Weights of a small GPT-style language model, trained from scratch on English Wikipedia: 40.6M parameters, a variant of Muon for these matrices.
Each number is 128 + 32 x the weight over its row's rms, rounded and kept within 0 to 255. Layers, rows and columns count from 0. Numbers have three digits each. The size before them is the row's rms in percent of the matrix's.

# layer 23 MLP up, 1600x320, rms 0.201, rows 331-497, columns 240-279
099:098194093104179137185137143104104067089106113096139124191080226134124140129185102132119104128079136144138120120069155155
098:095079126119137100012150163177126122125101142177144175118131111130152138120118193147148135127139119147130090136141114112
103:117098165139085089081114118131070176123123200160148145124123179136124125131090111114097114097199076067120097189149147152
089:119053125116147124095183172154113155156142147152143113087119150183098166109077088141144126119177147204161120066091147134
107:150169105138103108148163094150063111139111142124146116132174140088076108111077112213136136088087095164146091172094094147
107:087112158123087106085100136124143168107128161120114139139122124125125118152173102129104120115105123156155108098195116146
099:107081147142160151098114106137097155132120116105065083133139181073153128188135104159150043077143129214133123076137173085
105:115122189125187102139133123121094084105111104160160116177090177161129086128198115147133101150154062156116059115046176152
100:176127132188094103143094126120123107094154110132142143118048137143113115133152137088149120182138112104158111215101188028
097:095158115136127080106100160107077123159165109172136130098151117088146083167067079100123174166090152143141107148116099131
091:137191147137161112129099084139140123067138136108148115080136090123165143181127142140128111163132152128127198108130113081
099:158172110076152125127123183138150124141112141097105147120119140157202131114148124168123177035134163129133133065133138153
092:138121125134120068120169145141134101123080139118147128150051126169106121090194112128156170077155181128115099114072112137
096:105120097111066124128070097150106139105194181128106100105127163095155072124112099070146184144119092150138170141142131186
105:085226134043114147178163099148089158125142094147228170149045104091128159116153095123121108079114153069173113150149162109
093:102125174147121098111107129151079133100193138149221094083121133098148118143118105071082182152113130105125118137138172114
097:129095115121208134096079086125110134149096142096144122147127165094175144144147125110160143121147081129108148108074144084
102:114130137156076119101129186135110124149143152152132157126121134146092147131131034175059102143057140160133135105097065144
099:101094078141144140174208109105096128215170182137105199156151149065170126067196103148120109122104096146169098117116097147
103:078100135164105121085153140097103096130189109081094162138117179114108091128142166133101110130162132045167099172079176106
094:121140126150139120127092137158147078105100142149071115132146138154100105176177195149175099132121109153222167120139176129
101:118135198119128097047124155119152049107186133154128136134131140133098184113138141108095063137096142143063081123121172116
099:111086141128082077124128197132069120059133210148182131153133087131132138207154155098119157138176095167145107152103137096
107:175134174233150126100158100100186085148205155128117124133165070126075093150130124198102143149110155106145101107146122105
102:133105138133151091068152105077090107113150148100119088093178075174146075108175103064150121096142155129145152109167122157
094:157107133116097067144152140109080088170143094137104148121190085151106117133100108152131132108157134122137164103130155145
108:102149168118145181077147100145136099100126098131163134069131132122137125070127092126144157152159133045112146191095106135
091:183125124170109156143096125204155106075127135104146201131110137162071082105099079156149148093100127219142132124131143105
096:105200098155133108115135135157108146067110164104094107132149106177075104106075057160157124103118158077087124078072153133
101:156119091131165090088116106105178126123139112104153129132162173155153155144146149111160114166147138097104040150145129072
104:120163097126107126128145089107163123152148091146138184085132102173144118129110083134149045073117094156084144120122083169
098:138166130134130083121065124169095173134178141097095155129097148113159168110133110122135148134132082137126148127132176131
089:169137116126126062121164175125125114137091106122114121207113116151101093122122111158156116153085123118105091131158198114
102:123148131167115137153170128145159092150082185197141136115132113090161139171145125129139145099090156150081125198118130106
095:103106075130132126094185183103127194076112096119169105131164108140143158121158150143187137143106162124202160169181149129
092:144170203130152049149115159142129174126226182117097123145141153104161159162150024143088180152171082134118164177205094155
105:127074124130085088171116177131180118149168093152159131108175104149085139131157143104144181113151134138123101140115166127
098:133105149127116120080062155163134089185187105103140121109102042168113121173110165124089082171176133164109181115105116188
102:077117068116100150169137155152118089163121166100098140147180124126147130118118206147088076115114130145117180124148125154
104:163086126216118137114122151150057165137111146106105149099125134125142121172087121137141055142071124084169124141166080108
093:158132133060096134158192141112142065081181191125119155091191118165145133094141045106122177178122133142096135112101134095
099:125131124127078131062099166114147099115191106149150157155135079124090160089130080129163137122087124140155105081097087187
111:146133101101105094150130106072213100124201146156191076130151083128097119126157178090161092147110130135160129107194165097
098:113150142102128136103138123194053092150096140119176111130164082096103154144113155102122145112136116142159137158059162110
106:168141123130084110092086091173127127063104154105064103110164126171117124157088154147102172111098083158155087114144106153
100:144119107099143094083120150087117088231131125096169145030117118105133159125115103087063154116151099097167107107136115115
089:102142098123138104195160162196191120126120129131148188196204122136130133161097103152108094145120130115098167139098143127
109:075136137189109127068142082126076145141188137080139136085105133144150115074078134123093099166168135095162158062152112159
083:099125111177134089123134109133114194186116137106170150106135106094155166150148065139057105135140056181108188147102100117
102:075138115158127163107092130143144146144094089145131183087112131132041162093103141153105114188090129119161127146125135197
095:107151119147154140158151073196174128120160130148098123094171180082115160170191191145140103129161151128097193199134104122
113:148114160172128119180119125147170066135084114077088145141086115143144115116122114097096153091111120168170097164129101100
116:096106140161120108100158114155131108138192222093144170112134094138183118151100066130131155139095180090114111113134127100
094:134120152109213071126072088081144104138133140102091092078127127130144111140087132110133072104150151087089147183119085111
095:127125187118168105141071128144082091176115092104102146128142098108145178119158217200133154083105110159145169117122078115
103:097134120232113129143078152130203133136143119164111109111151186111110141171147112122116171151105198134166130120092117025
108:136062153142166110125069143116132101119129152100158162124082137109139099072211109163130107160124135165097155101110133125
096:151110138136098163155106044137123132137086131069146112113131123098167082144188091147063115113118122131173120146135141129
095:104194093116096107155165177114152121167161123130067146171111195092152137170105127136136145116134152162161111110112089117
099:073123126082095098086132165147138156138117149103162092081119138106100081147117095133125111117144126130128149133158133106
094:152139106183124132162126162105162116157175169095086090126093147155128150176130131149113113051115080130124121149085135147
109:113142156099056098085180136155152148125149104088124130168126090095148139125175140130167107117091091128145129105144110078
100:182143082144127172167115127139128117108142088204105156110141082116130081158123115147114059130092089136114130142115105212
094:070175124165113117152131052193194166132115153141137166110097141135092111116172139144130178161156124140126216121144110151
100:096144152109136087109116180172124113099123156125092114175131097175193090066165182103093113132146151125115123092122163122
111:074076167099171140125141117143113066124162143097122111125131123164135117113125128081141119183070137165174109095123158092
102:105083133090145146166125182109108087124102178125153123158099093170156120161145083150134133131153081140084164113144134151
091:094083138131146112114121070149126094124163127174141140132193095199080140130098130167120154134094150157102121107171189125
095:145158060193089096162059172157127115119123119066136134150126151083085150135165143151136152068124101118135105127125104154
099:144054147161087139124115046147172120122179100137154165123167098118192072151167068133131119123113080092133100118183125078
093:080137146193124106120150119175152174050160136111114193204128125115099099120113162104104092147095187147098128138122090127
107:105084104155141046145156173137108072186167165097057182173176091141113085158119157126135120106106154110133135136124114115
112:114140092116133096176165111142118097108153090212105126182177076109107081089110125089124087099105085091186107185116173117
104:127185102070156111145137224130194092176121094133092178094131126122150116127105107086154099105091134090058141099074157113
100:143114134145114141140131127105100097093179104164173152172074148142098193089119075150087122115096126068163094118114087156
095:137083129150167144105106124104164119106178144126125153126131167097107164101141169125048215136080150092158085158121114134
097:147139140139144183121083106189164112107088128117231187111141102133150109167148093180134137171111125141182143116133109112
100:169066104152074177091181144143182110079098083175116088132136100106104105127165177099082152106099140110103067137139158073
106:118088149157163059134128113123156142113139158129144116070165102144196189156190063135095097036069160128139142136191141100
098:153117098138156090085119129168148125180110125174175093098099173118138065173139114145163193146133213086203080164136141143
090:080154115170126112095130132131138133172118121135137132125135090136169117112097124116130178110148215150134196175147127153
098:129113109159177129096065158072092157116033123120115149131110140163129200081108089133118124126194097068149158091090113133
096:123094125146094123132146130061131100056159176146109096174184127135099069116081107171101116124143091134087143134094132130
100:094113197151155135081162132145150161140155184107123171147075160148121128156129113147095083145126137139096143159134093124
090:103105127127142100147091198132214172122113111128110134110106061140146078121150103131180143111103082164104089090126158146
103:158157116106140108119183148160092190137142116163120138100095182091072096173152157128110150148145126186168161211167091144
095:070146143079165103175142139133170144046135068154120099116164156133161080129124113155150107124135101170062137178118131150
098:125148120089209132187117153154119067163154113089129139108126120093139176153144155134134117112069103166140127217149140097
107:126080166107096061122098154071176109194151173124107135161157130140105146065073116184111110114194103126089082158115142147
100:097111107126145145165132096164086112162123085140117130074136150075122130081109181193156109088203113162095113107131132136
100:146121093118095107068120134138144123147143150158072098084102099103095094126112095124152117128177136116129165152174162093
091:093136110162137078174060144097141160069134127121159091084128123128083101161145117159116141174182128157109145114092124108
098:110115124116116115148158097170092125119137117096111119176115075133195107075136127135187146097131079130062143121128130126
093:143145080192157131087190148151132091137142161083169117087179098176130130097151160154123130074089070114153099108096160099
097:126095123114043113130142196101135140084157062106126129090135171186059120123076140081189172112167062114091102109144169099
087:139103142084147018078139146079157151127160123114141122173112092172075129120129161174140125107186118104128084145129139146
104:085112142145094133109121104071102125173070120116150133139129111156119137071077176121108131166133144095171176103134086135
101:143115144138105123072142143145138136117175156118113153106129148124191151096107146130124123150085133145145142196113103095
102:091116113105140085168164168083099095120136146080130147187058068138123132123154124183127122146206116080115164163211131089
095:154135087109088107153134131140156093105128099151085141147145082145101139072186123170150111131146108084112146101092128134
096:109140120109094098152137122183087137169120166092071114104109089124094097182160126126146177135183081126119159142114103151
096:118131151114131090104095117107124136182077086064103155158115136146169105080005123149145148164119097103097091111045110098
101:140116135032092142107138123132140096129123156098197143165151054152059095113158108089118097117088114145142143135139124128
095:051108123142129169171125147152159129218112094110079135091119092125153104159168098097109115065074158129121116111110152104
097:137092086081090189154098124106125171119063183134119128173127135114188149042204088146100106103132135124146112145059061126
103:144078109172090091179144090111081072177123158158118093101114143118154185077190137133123112133112147129080096096154138108
110:104134082145094185135129137093134127164091122119107182112165171113090111134163137157102181075146166080167166135059141114
093:146130140158116112139033098101139161057095145124137094112134146110100127060097083170129173148133164159222155129105079115
095:105140131081110135099162155159097157149122110141105078194122099092100135098120101083149078127100098108085136136121147148
100:106101073171116141108106147145087111078121115118083143130163139140156087142115127158170135133144034115143090126154167146
096:154135122041075105121135098073153122165116109127131110135106152141137093114131133131101152092106111120121072110145115135
106:134094149103096105078097093174138108136128116109092116183151181142100098139129146130139135164122133130205119123099135090
107:113104111123107141121106130156070153128169125124170112132144163137104108101118127149095171176149168117129073112072102158
100:075082120096096143158056157095107148132129130087080183182131149142132077118127122070221097121165161202143154130102127156
097:146170097112102160162088128153118090089135164131114161104100109153136129159110167122117124101125074143149079063170129084
101:202081108086102122119097091123126130106183129135132141197087120102168129123141158132132062100056135032113119094113158101
101:123129133144091126095112158099145150147132170137111096100123092142045134106149127122155180161090149115120108126123123102
104:166120124098103136194156123095131121074115118107164078136106097109135098140152127101154135133106064105130112183154096096
098:102129104167070133142142075091150058129103174100095155125147107117066153074152150114095084157096074096154098096114134127
099:154167062106127145180073147146071105143141131094124123123097070118111138124061122198129067093094119134140122096139106122
106:133154110151122122090133068101149079157149130142133106098218120120106089141116161146091127066113084163140148111109109136
104:156088141157139171034101124169082159122112122149140091099191116141069117117177103140136120113075171144121144142144171131
104:140101171142140102153091147110132111157104101116128110105083120106137199128163107136134109174108074089097091145128109138
098:198118136145130155159215248129147086186137130144122109128134153135054119119127107132184072151149119130191149154106167156
098:166131114063085148085079150139116136154183114152154109098157112143128093158076118104093097090137101121161129151068145145
091:142127112156063131136179126143147156123202202108192104140167132115128126120137048138081100146139085107108113172158166101
091:172092145138124133171094136156088152176059114094069129115113102124186189101183139103133090156101100112202118097100157065
097:116118104084141171123108116189152124172128150129076108100099157100088085090147132098144125174160165085157145122136160113
100:119129130149112163140126145159162137155126112078147170183122105135155122136128105130147130054126185125090133109099121178
102:115127087087238130174149152145163099098129121174076164068110172127157175108170095168085123119164121168099141174130140116
100:116151130035114132107134127125148108121172092140078147142135073148148123162083145072169089062150079151136114145134141127
106:125119143139114100167059094140140112119160120155128091118111187093135157164162115182150127147140125178089108171123122083
098:077143110126129067108148108138095082027152116153105119090137145080117103165157115148159164124170161105087182130142145107
110:148105120122142145146110125124187089150151135145141130123082132066146073103146177137145133101184179106149174134117153192
106:206112091110134167099134123096140100111123144168042177153108151105082152105101153096097145126135105132115117157095184062
100:090149119167160087126105138125072202112111113165080082134097166077081052127109140092113135152093188107137141141159133147
106:085155125139102159112122144181162105129107154113111174118170110088045123133155146149137071131106132090118134099179140150
097:104164099151139091105103128074124143098055130161069086090087119102135175146126148116073135131140098125109102111076164139
106:118119089142122142068160146108178075206064139141115142110092157098145117128137140077060097089144141101135135150156151110
108:105115102131137139143146098141158173163153085117119092137098169155183134170091143084080158124097126141237077119124103109
096:146189134123168140120120174158188124119098145129100138119186095126136138125085133094171081138204164135130178126122165150
103:170130112137120118163098130101184112169115152160106103155123083123120093132105196086078144162076136112119205177163147132
093:147172139149129164157134154129149160155200117114056144112138095131124109129076142071104157148084094115138171145168144132
093:146178088111102131061142069166150114152161103141125155166145108144102189169139143141167128190085138163143147126122145182
113:151118168130109176100198133135115074121052095152146142161160147075145091130154160114163106128147166182143122104170107086
093:134171160062161100130115112121122136077119187183105108113124083123145117064078134108114062106168110159096181112110149102
103:113132103080147097127084177125094103174197076173139178160135149089116114147103152124134130194139160130122114104108189137
113:135080143127188116073150103166083121150151124131142150096143101154127161123121074129069132167160107114171089096109108121
103:117163105165145126119107120085135109070156162141167132132130116142102080146138137173100137106096194157105133127151196058
091:175132121126161116105079130169104125129073081139129135075075101126106139118127219096144090093141088142089164095089174133
097:130103101067119136089143154133139115170182103216118117129213127168132129102152130149110090098121169119136087144111144156
101:135098151118131083184095076092134077148127138132157181077106113120147166116132108148127122116126099106146170115111134137
100:124163169130167112132134078110091161102171130130146104162074065096115136126123089124084125163164039135105127081055051116
105:125095123104134091167146151121102178094123126037073132113103108169072130046118129100116151073122179164135109158083184138
104:118094131118087151127087095138109168181063129131171148069125149100098075132144095132138136119163100043092130134147184100
096:182164158159092088111127126112086101089158154131182147112164074143138131093116066164142102162155112155128161125106144138
100:181130141174122095110117125118108116169123148112091158141126072167090095128147106145123113136140116167145119166127059142
092:156151075181145133088093099188143121143074147070146142104170124184078148140171097131112145092112157128119142102105174119
110:110052107088146100101113150185198125129117146056145105091149138116125140171165155165170081101163155128127138192132144130
104:139121169169102108152119094126198158072094111130119177185167075123146195157140068100169114114123112151110139200148141136
102:135137064150107092162121142145163166145154134173083098093054115153100152130162137115131096149087100126135116160153073117
093:139112156139142180123107166162111146127140174075118124175107100138128152154188132106135096037193147151134119160068138169
090:087098146102141145107090167119151095166168159121129116095122125113183119107070112122085104119115177122173191150104154157
100:120084102113112172119182074140137175141149116170148131110067124089082155121125084180099143057064161073159143118095134145
094:112141125117192126116138131136085099132162121171123206124063150163150145188170090123141153158165205065102104086111174098
101:165104152099125131167144143164139062147150123141136171101061156119135060105255084105138094160145095127157135138143162123
102:108124106147128126110176143069146153101184106181163090085158123145135071111209136143126106142172139146116130128106063090
# layer 23 MLP down (transposed), 1600x320, rms 0.0891, rows 331-497, columns 240-279
090:122078139119168143105113125156129169126200141069134086128093140159123119117127083140118159097118135172190114131159172110
103:148161108135118100190147142117058196073153116156147122166140156169077107139083120151155141107174133117126152160091081144
095:140157093122168086150147134161191107134113132087140133142189102118117097148168092097097129171091106126112106200112158169
096:152144127156104123148114144075140136075095086105097165179108135113101121125133091137142142084180159094158130093133160054
104:119167123104165132173114097102107143135142080187134121111076140134169134114047132160152109178106101127107123219167160111
107:136127132130113132163075197118176160145130149169130147118106125140137127139151094117121094183170125195103058092124066127
102:089123162172155087143144166158201153077165146072134105160158131120106174138111130104135075124142115156086111105143116117
108:110070085119124104132089150142103148131187118131155128089156104153120087212110192173014164133185110128102166153148167081
101:094125104157143142113102154103100145133111101121152184075126171124153108142151161124087123181129120044119118104120173104
098:072179112126132153145080180090129156140126063111084127118103137115115122110153177108094156124072159081154130138113198162
095:208133154202117181095084128159124184161066096051159156143115099159182170119081151119115116096104187095147112120119153120
104:087108059099132122112077174106106151164109178115090093147107096156173085096162151130154135151140136123150140167101196144
095:186100099139129090129092119110142174144086174119116139101106132179164159114161167214115115165109155117098104148196149152
101:090052134077168134112206129134161159138123125134116136116182147100125101169095122133168145042141137108121117175125127109
101:109120105092099118089175121116124148099163145154197132123092135114103080157166115144108141125130157117165075146082101147
098:145086137088206157093148122102150135138166092121210161107189152142094075102126153114089154108123141135054089096190122105
100:209113116150125138089151094179082115112089138167125133096174108156149098139101078147105111107131121130198122116129125085
105:161164205174180070130134084123131165093163112168196159156104208104158070147158079203170140140094075190115132116119110096
096:105152138105098113132113132146115070116062146124170126162094186133130120095168143144099080151134067099145162109127108178
104:118113157119080131127146101086096160157160137142139144185165149111107116159131142086104162086110091153178126158093080154
097:159097101034123076119111080068127133148169143125129070116129146158157120127059160141101110151116110093194084154093160165
102:090131080185078120122093083160180137084102092132160110163140073141157140127140161091090124130150077140128120130161178121
102:090134143119123056131192154096120094115101152164152172147122152165124095180090112162158147115126033130038151134135086206
104:155169185079114117202089152127154141156139119159179123114075148121128088135124101121164074174104150126130117162138097128
105:197161116061168162106059139142101124122170139132164132122098148111130075140135151171084101158082109175118178126138136142
094:077077155093104144098144116160204207118138043118163155102124147101140146147131084128111177106116107116110100122140084131
106:146174131151143145121091151104106094166160127105117113103179156106114159058018167122108152137141152063152163146093100140
091:151153119129171159118106108075100133105123129145114147161137110088119086139181203115176165117155142123141148129151134120
097:169184203146107091126135116085144149145135080099144176124130091140136122139157147091087108120113186117133109103121168147
101:083158079144147158183132149134206102103174115116112136142112127109164116188099115149134166157084113131080081079128136124
097:105137143180112124087201127176135133176106094158160154161116159155136113124170123108149088121161105079094142144115125129
102:141115147122124176118165182177137054188121137105090143084121145189140117146170116093090118197165171087201134115121118161
099:101149129106126139130065105162103187197140156124123117092121190088067121158099141157082120112129148138082107094132147121
101:139168139141091120150097141158148147093065201150117120079153145139151164140096157211117089131134124106127148044119185112
097:107105152156075141208140085129173104073142085097133110129142141091074132126160127121139151138119147145155151137101136118
094:107039124121128127145139091111126125125152159120112144136161148069159102150033160113163152061135122164120104143142175145
099:120147129081095152140128104171193144119104123148114130069116115117136172159148124111054104143128108127146072113186111130
099:120116126129126140147084119121109114190116079111199084113117139112168139103132057157109116092134100133115146091119063109
102:150123160121130158046116187146129114195129115149076157082157142153146162126106127157128136195045108099112126118067155094
103:096107114164088100140120115163144186121126157132128160161111195153147114211106143053097116013122117134157118083142132202
094:183158102114144121064134092158090160129130192097089148135112105141109108139095154183200147058119154122157098139139152154
096:121157150157139172113121080091123139078098087103063136075131160126171139163154147156088145145092107095153165097106155140
104:136132150147120126074078068118093184068135144120142114081124134094092046154078108092121099118111097125142066092128127173
097:080149136159160158111184120129070123075105110115151130101094135141118174084155190065147057061202109176102137095103194192
106:151131141142096094179193142197127121098140134120101091087147109134095148117125132159129138160116172150131117087135177109
104:060141100142092104127147114138157045114120116158187126141050137107177178190142165061134100100170153029133119127155111168
093:155128178135139145106131130165126066090134196111103120170046126106121121113204184122134140114085154081122146062118114114
098:095168066166086143104141116122127178151097128100113140096112099149133066135121104113155129125172162166138148154089092167
097:093211107125105175157138190134158078099192127162096124136136123112063130138106128172121117085106111059135093166193104189
100:068088191087134131107108201138112106117161158141199127142141102163155106138098128148163105108145154122105128161154101155
094:140100155092123165047166159118136140123156150154163132116111094115078147138118070153079156127195105137105156134116177085
105:115115133124128143142136100073123133152085129093200128132128082168106151149111111050123150115058094152147081112126082144
106:084109107164151100101200063186068111156165152139110143165139123130111134154100156126137140081061194122099110130149114096
098:109126135123169087120127187119102121107088149134139199150134151090155130119147147112112094095097063110091093117147155122
103:169125154156115092137146114164117109159145086144159086157188106128147124102085131175126071086109166082113119170097118136
102:101156170158104135089117144115142136137102111138154105104123110132120134109168117155120125140090132171120105123097112123
104:092165142076142202102111113111165131106136103133097129134115131093133182155171121124137105140091091133110160152098130121
099:111132162101095165148152105081110137095149131109120109165148205086201130042115186147099072114093114060162106143095102192
097:192158142192085131091141143194149152099100083176134127179092136124147112073142213115105124088123151133110236100138186121
093:082134147106134119142094125135091174157081129116137171147148106141164180125133043138108092163098131125127117102153132106
105:190115117096132101204104167087143183132146133116159112107141119114106168150103139147156100081107186147192159129129121153
100:114165125164165133142149078169094130171095129072088096086201156114069137101150097163073145196164157146130111154079126073
099:159105134146150122131056160090143165091134137145088129128169107116152059133116069146214145118097117163133137137113168139
097:197087160169135093184079119130100113164130103158103130185104137118090138145119092129126124074050136061130110078111124184
103:063131128105115107079101070162085157062173163135118152134132114182118105061142172113150113106141074103097108124156099164
100:119101122087079142152128170173086108162113101085130098064092073172136104150147138139131060116149150112152124133114128124
100:099154162087077140108123151153131112106144112135164144149082153112163115150134167069157092192157169170061090106128136114
093:162075064157136118135157167134155168112168098161153144164099143122149088138112125130133179149148101127097156158149109188
099:117106131099149174148083097128135012120110190104082156125143159150147170194188037152142149189144120158117120111143146146
097:132098169118124162149109064100154106106106128150120093136131232137137119077107141127122140103073141149138113068149111118
094:095104130151133103110098088169131115086112112145168123127077109092129173074125151134113153093114059162145112094147171133
105:145118116137163070171137062115172088106152097127136128135138129180130151131202107117153076166101074103139114160200110117
106:104116158126179150137128104141073093174112168108148121093121104175074163084149144119204186132118153117092141114160132149
105:105120126129078108111113139113157077172154121077154162184090093130111092084117118088138149160113139120064124070158155137
100:133134137139141177128152123039160096100165133144069152117066142090129083129170145192170136121057122120170086172122156143
099:079102158195151142087118193107177121146112129117139188136131136113108105109116130113212084150102128190124101148144088133
100:107175091152097148153115108154100133126081122122103135132153153104175105116122140144141133151086134174106158151148130134
097:126178132149134121096158135140148137129173145109133160142172092100125140153176174139109155083161132146065131086147055134
100:093091171137179152061061109160112053110154158166150196140100171086124143115094093090054146153134147152133096091160098124
099:094118156056111128109120131048174122134085163168178105088172120110152161158069073099136136096112172152174097151076128091
090:178121133130153111172120109116129138129107108171122126087138105186149120197133167102109093181193133165145160103148089160
100:074161105096076170188109113184130122111133117123130137157136121111101154123146134152194154082153129100123085186126156124
099:101150087123153143133127089104170136155130135158160143095090073066111089160111126154087081126140099123195147164171139116
101:062149123093136122125153104163124121053175154118131093144162115165144135131117140122125155106148123115116160143152081139
094:156107151148120116115155136112159122143122085127145159144071100147162126092118147129172176127110145111137117139150125114
104:099135121107080157053138140098119104109098159073130131119080156155103128148186100093164196090144146127125165135186127132
095:116108176099139128181116196167142139107095128142150120176160149082121217144122118082125121171167201179126113144138141133
097:171154184097078179107132181148132048043156134148115105152136112083142101143144115092060125060146145068071092100035135144
100:105125185112186070168136132102131178105134118094085169175120143155131106128117121107126119159171118119156124117122102137
095:119160109125123078123153121079130123096123124085100116154162141096120175161162120112155135152123095130088108163127132135
100:122079152079161180101154118142118178132177117120182134129106154124096129112132092073165120111103102152074111087168150073
089:067144163151111166157181163118098117083139165140153108184112171172159119139124177219125165106124129107108111203121140120
099:173160109108130097145184115164161121154122093058125139097098128154175052084102112143088145170090136178112146146153150129
092:148147061136118133135128077142105107166113150104177115064145175109112081097157127152115116136059156219149111183069137135
099:159063116088109079088138142127123135104147140139136104151126103160183080127153133111112130120160118159109081122124198121
089:157160124191141154121054119137106158103129125174148129147121144083142124109134082067130150128114170132157119146103139138
107:124087153161112102114125105140122110181157155085138153159102101095067142099085076117158147136117102155128054113160085126
100:167099110169079101096132130146099144110158142134110112111122130115092108124121135146142161177100078106150152131180142126
105:102099169123147108167079171161157151100163138126144173158125117167127132142154103113159194097103109155121097161092146142
086:106169123151119128139136130152132127149045163101075115148129157115139180096067123117122149187102126082183162109113133108
098:137163136089141090177133131085132069123162125088075124125116145118134064102116110182163176150110145135122156076167131153
100:127139112088153106129210109107141121157138132088108108179113098096111098152144103120142081099129097154153150128186084054
099:153116194121125085136093134099095076139116116121117152164126118156044134115158109100156123084159109097084140163104130149
098:093120089200146113145111129131120078097109116099129107112147095117144096104041118065119149161041169121129096146143117116
102:109112102097134080115145127101161162143130119181126145146142118162188098111144157155177157123136122097133197137066138088
103:137191096146143064132144179114173106142111107096098156134074124129125096101133069145113133136134128057120160044171177123
104:159100135149129129118169120108109136203069149112085154100077089137147151095137137098187104115164120081200109165058101131
093:159188105118073126159147142127119133081147112111138135116089144161083119128144118147134136118117168078121134109149142118
095:178119125119040135094136133064116157147126198180159089145081101123133103089137152108172115133099173134151099138103124141
102:148124105189118188147066118158124145096162135172097165082180065128099117135165107083084121146185160130116134177132119110
097:156104142166086168123126088137084153143152122150142053191145097138121117133152085096120171102117178106146165143101150131
102:150106080130136151162162089165147135150123119127209065174144151117094124153127140172085112164130095125131113106157147116
101:131092140153085118183215120139072127093182112130102124158096179175114093133125116108099189117137134140122124109155140083
097:111131108125193131139097145132117106131188050130194167144103112093036110170122172080084111131147104044145149126151081117
099:068123112120170109154128051088194124096158129144132175127120150114085096136153093122174110119097180073097148121162104137
102:142154116124088145195089096121156140145131160091132120097108102106151130173131163142125159143161111084171183090105154125
100:079120133074114162152187180131123135124091147078120109103145108125062158150155125140099149103080103146142118126150168104
104:151161154147120108127116077113070128134140113076141128104132044116136171115144126153101141117122120161123128162141103117
097:142107153172125084190198190158144052130149118138112135105107123121120085126164109171098111141199105118144192078086131132
103:129145114113129165121193145085128160162119169100138144142133148152150106133078060133115104141137136116080088180078158180
102:086101133122133148142141070141121141096087152149119070142096111089078085134142137104060098112099062109134185187109060140
106:116156121116113195140147122130106152060133145139155145098114109097131124142124075146099112184172120115168162083153161123
102:093124108138088085166166102143062162089127135130113164150172097101116114110149105106102151089114096105080082108126112158
102:146114017125146122106158119134134155174205086109204143143148151069161123104097178161115117112090084190145100091121087113
098:106117115179123113122151100177066080132138177101088108067109107149094132096118055130188126146114144077104133150130119101
100:124127159192109169108184155082074082066123111161126129151180109155105159075086072122151061119105124114163122102144198149
089:102155092110147062148103163115142151139091114123146127127131092118155190121129079131137099113114134137127202100105125109
096:093139154134046073143115114139106109115222077115102101157128199145161102084107134130146120068118124169170167073076177129
104:165035127122131135055123102160150145095137083111126154148154175087160113148108120097135206073138160089121077146116123170
100:144059141155081147189182178111123092133158125145118146144205156139120142123150102118045145167107128066087162101140174128
098:173119183136118140124097195150099108072119158144046114105092087114166138095182056115102087105136113136153023065137105118
102:135166088121123177111160040138114137086115112163107138135111075158091142142159108100125136097173111116161088082124106122
100:160159202123101147101137057156113136162143171132104189120126133151114170094173154134164060202121169145093082166132087176
105:166120091155149092136065115088104137140159125110173112122138136127125114159176102062186137135095060075111087156104167184
106:120138099109133083128102096118111125162120182088117135123085132152154150102122080112167124194133159157126119164104129104
100:128115067142163115090120096126129110090158126164113125093182120174148149077144173146069152121154121082139138066137130109
113:149181107101125137059166211159123159127088168143141156173115163102137159130168136098157138105124110104105184126144133077
095:098099203139150142136107125112133104153124147119116095212102088138111102168122187109133106113148137082136110134145159132
106:091156167087161094139101141095159159091092093223140076162111179109119119100120111155109144096133154102126116148115153178
101:101147130166087067135160107110111151154124062132090148123117084184086065123117116105121139161120119083181102121137159143
098:097163090133084127096078006131130154085147135193149099189177108142101121145124102134167091153119120131152155151170147155
104:170139102164139142117114108121131161112126138133128130152111134112115132169138132096139044114134132120086116163101087161
101:117073173038089116051143146150128135074134163139129099093126114115175120121161098127170126101163160109101153087131076092
094:138117142132121113119151117116160088118170086127091072085081138132116177151059072129126174104106131114146145156137108067
107:124107135135108180079116117150130099138151057111122138123127171109109106133115126055138096146123125116166135139135084105
101:120110145115111128111133104131144106084094135146123141106107132100141133061095105171100172105138122102127068119081177160
101:082143156170155182138180122128082085128132137137111130119103116159117081083128099120085119114183093146065093140125144157
111:133157118118174150102123123108115105141152160107186141161135108119126153119133119109078141178126089076112101060100109122
100:087141113122102163121133142152085103067075101141176110144089175074108121140169136111122118154085151086151096115118132102
096:137100116143117128166112158139134113091110152131153175125159187126118089148098146119173150153174143125062082169097161165
095:151130175157103145163108101136111124098146064141132111104158054133181156094173148130130127163137210087084105078124111154
101:119069154139142148136150105198112152106118089131123190124116130101144137098091133138156149140160095088091110122080104156
100:141130164135157166092159077115161152100140197147099107159114118110118120116208128073171145120178127138175106117152087121
096:134104150060071156125155136152151069130171139083112146102121104122176141084163153088119158136062114116112168130124132184
097:125155120090173086174165087114189172124074156128027084090176075123106132152097156119143123145130125176115131064143122125
100:134130141125169125150083156128101143093122125144093124136141101133172119103086166118084062133080148196152147128148173143
103:167132115139111101118144141161115142094206137194101154122129160167139084110135121122155099084167177104146134152106130167
095:085115121178124107145137168161161150094118150112157112105152117063160155115135132154097149124099152109143155105093050119
108:119052138071155142065110099161152161147105149110111115054116157180084087125112061133099137065096147145162157134104192088
099:080102134122102118087128196145170192084164108121108140166135124197126120145109089108193115189141096101138153135172076112
100:125153085180141131079116179082111189094067174148150062116135134127118129107139176129133087088119123123114130128134168096
099:093102137126130070149186139166153125168174139109164149127120190125115172137142132187134144148148127132146089111096138103
099:161061118124124085116105166141140109174165134162123142088131098119156119045197139142158148097164123047196109150126098128
098:145103201151140124117162081090157178131122153116111150101077093096161083100159094158098122143103110116104146141109137147
095:143123126097142224097154092125132082142134174123158139175093098170083135119209143156129077138148129123087083151070139109
098:122087121142098163156186181136106059127146127154115121052145155062118123179069067094088109171149117132129098068156099093
099:142123092101151076160133137121139156193171119127114129130158125131127064084153183087105130117174117119158110142135069170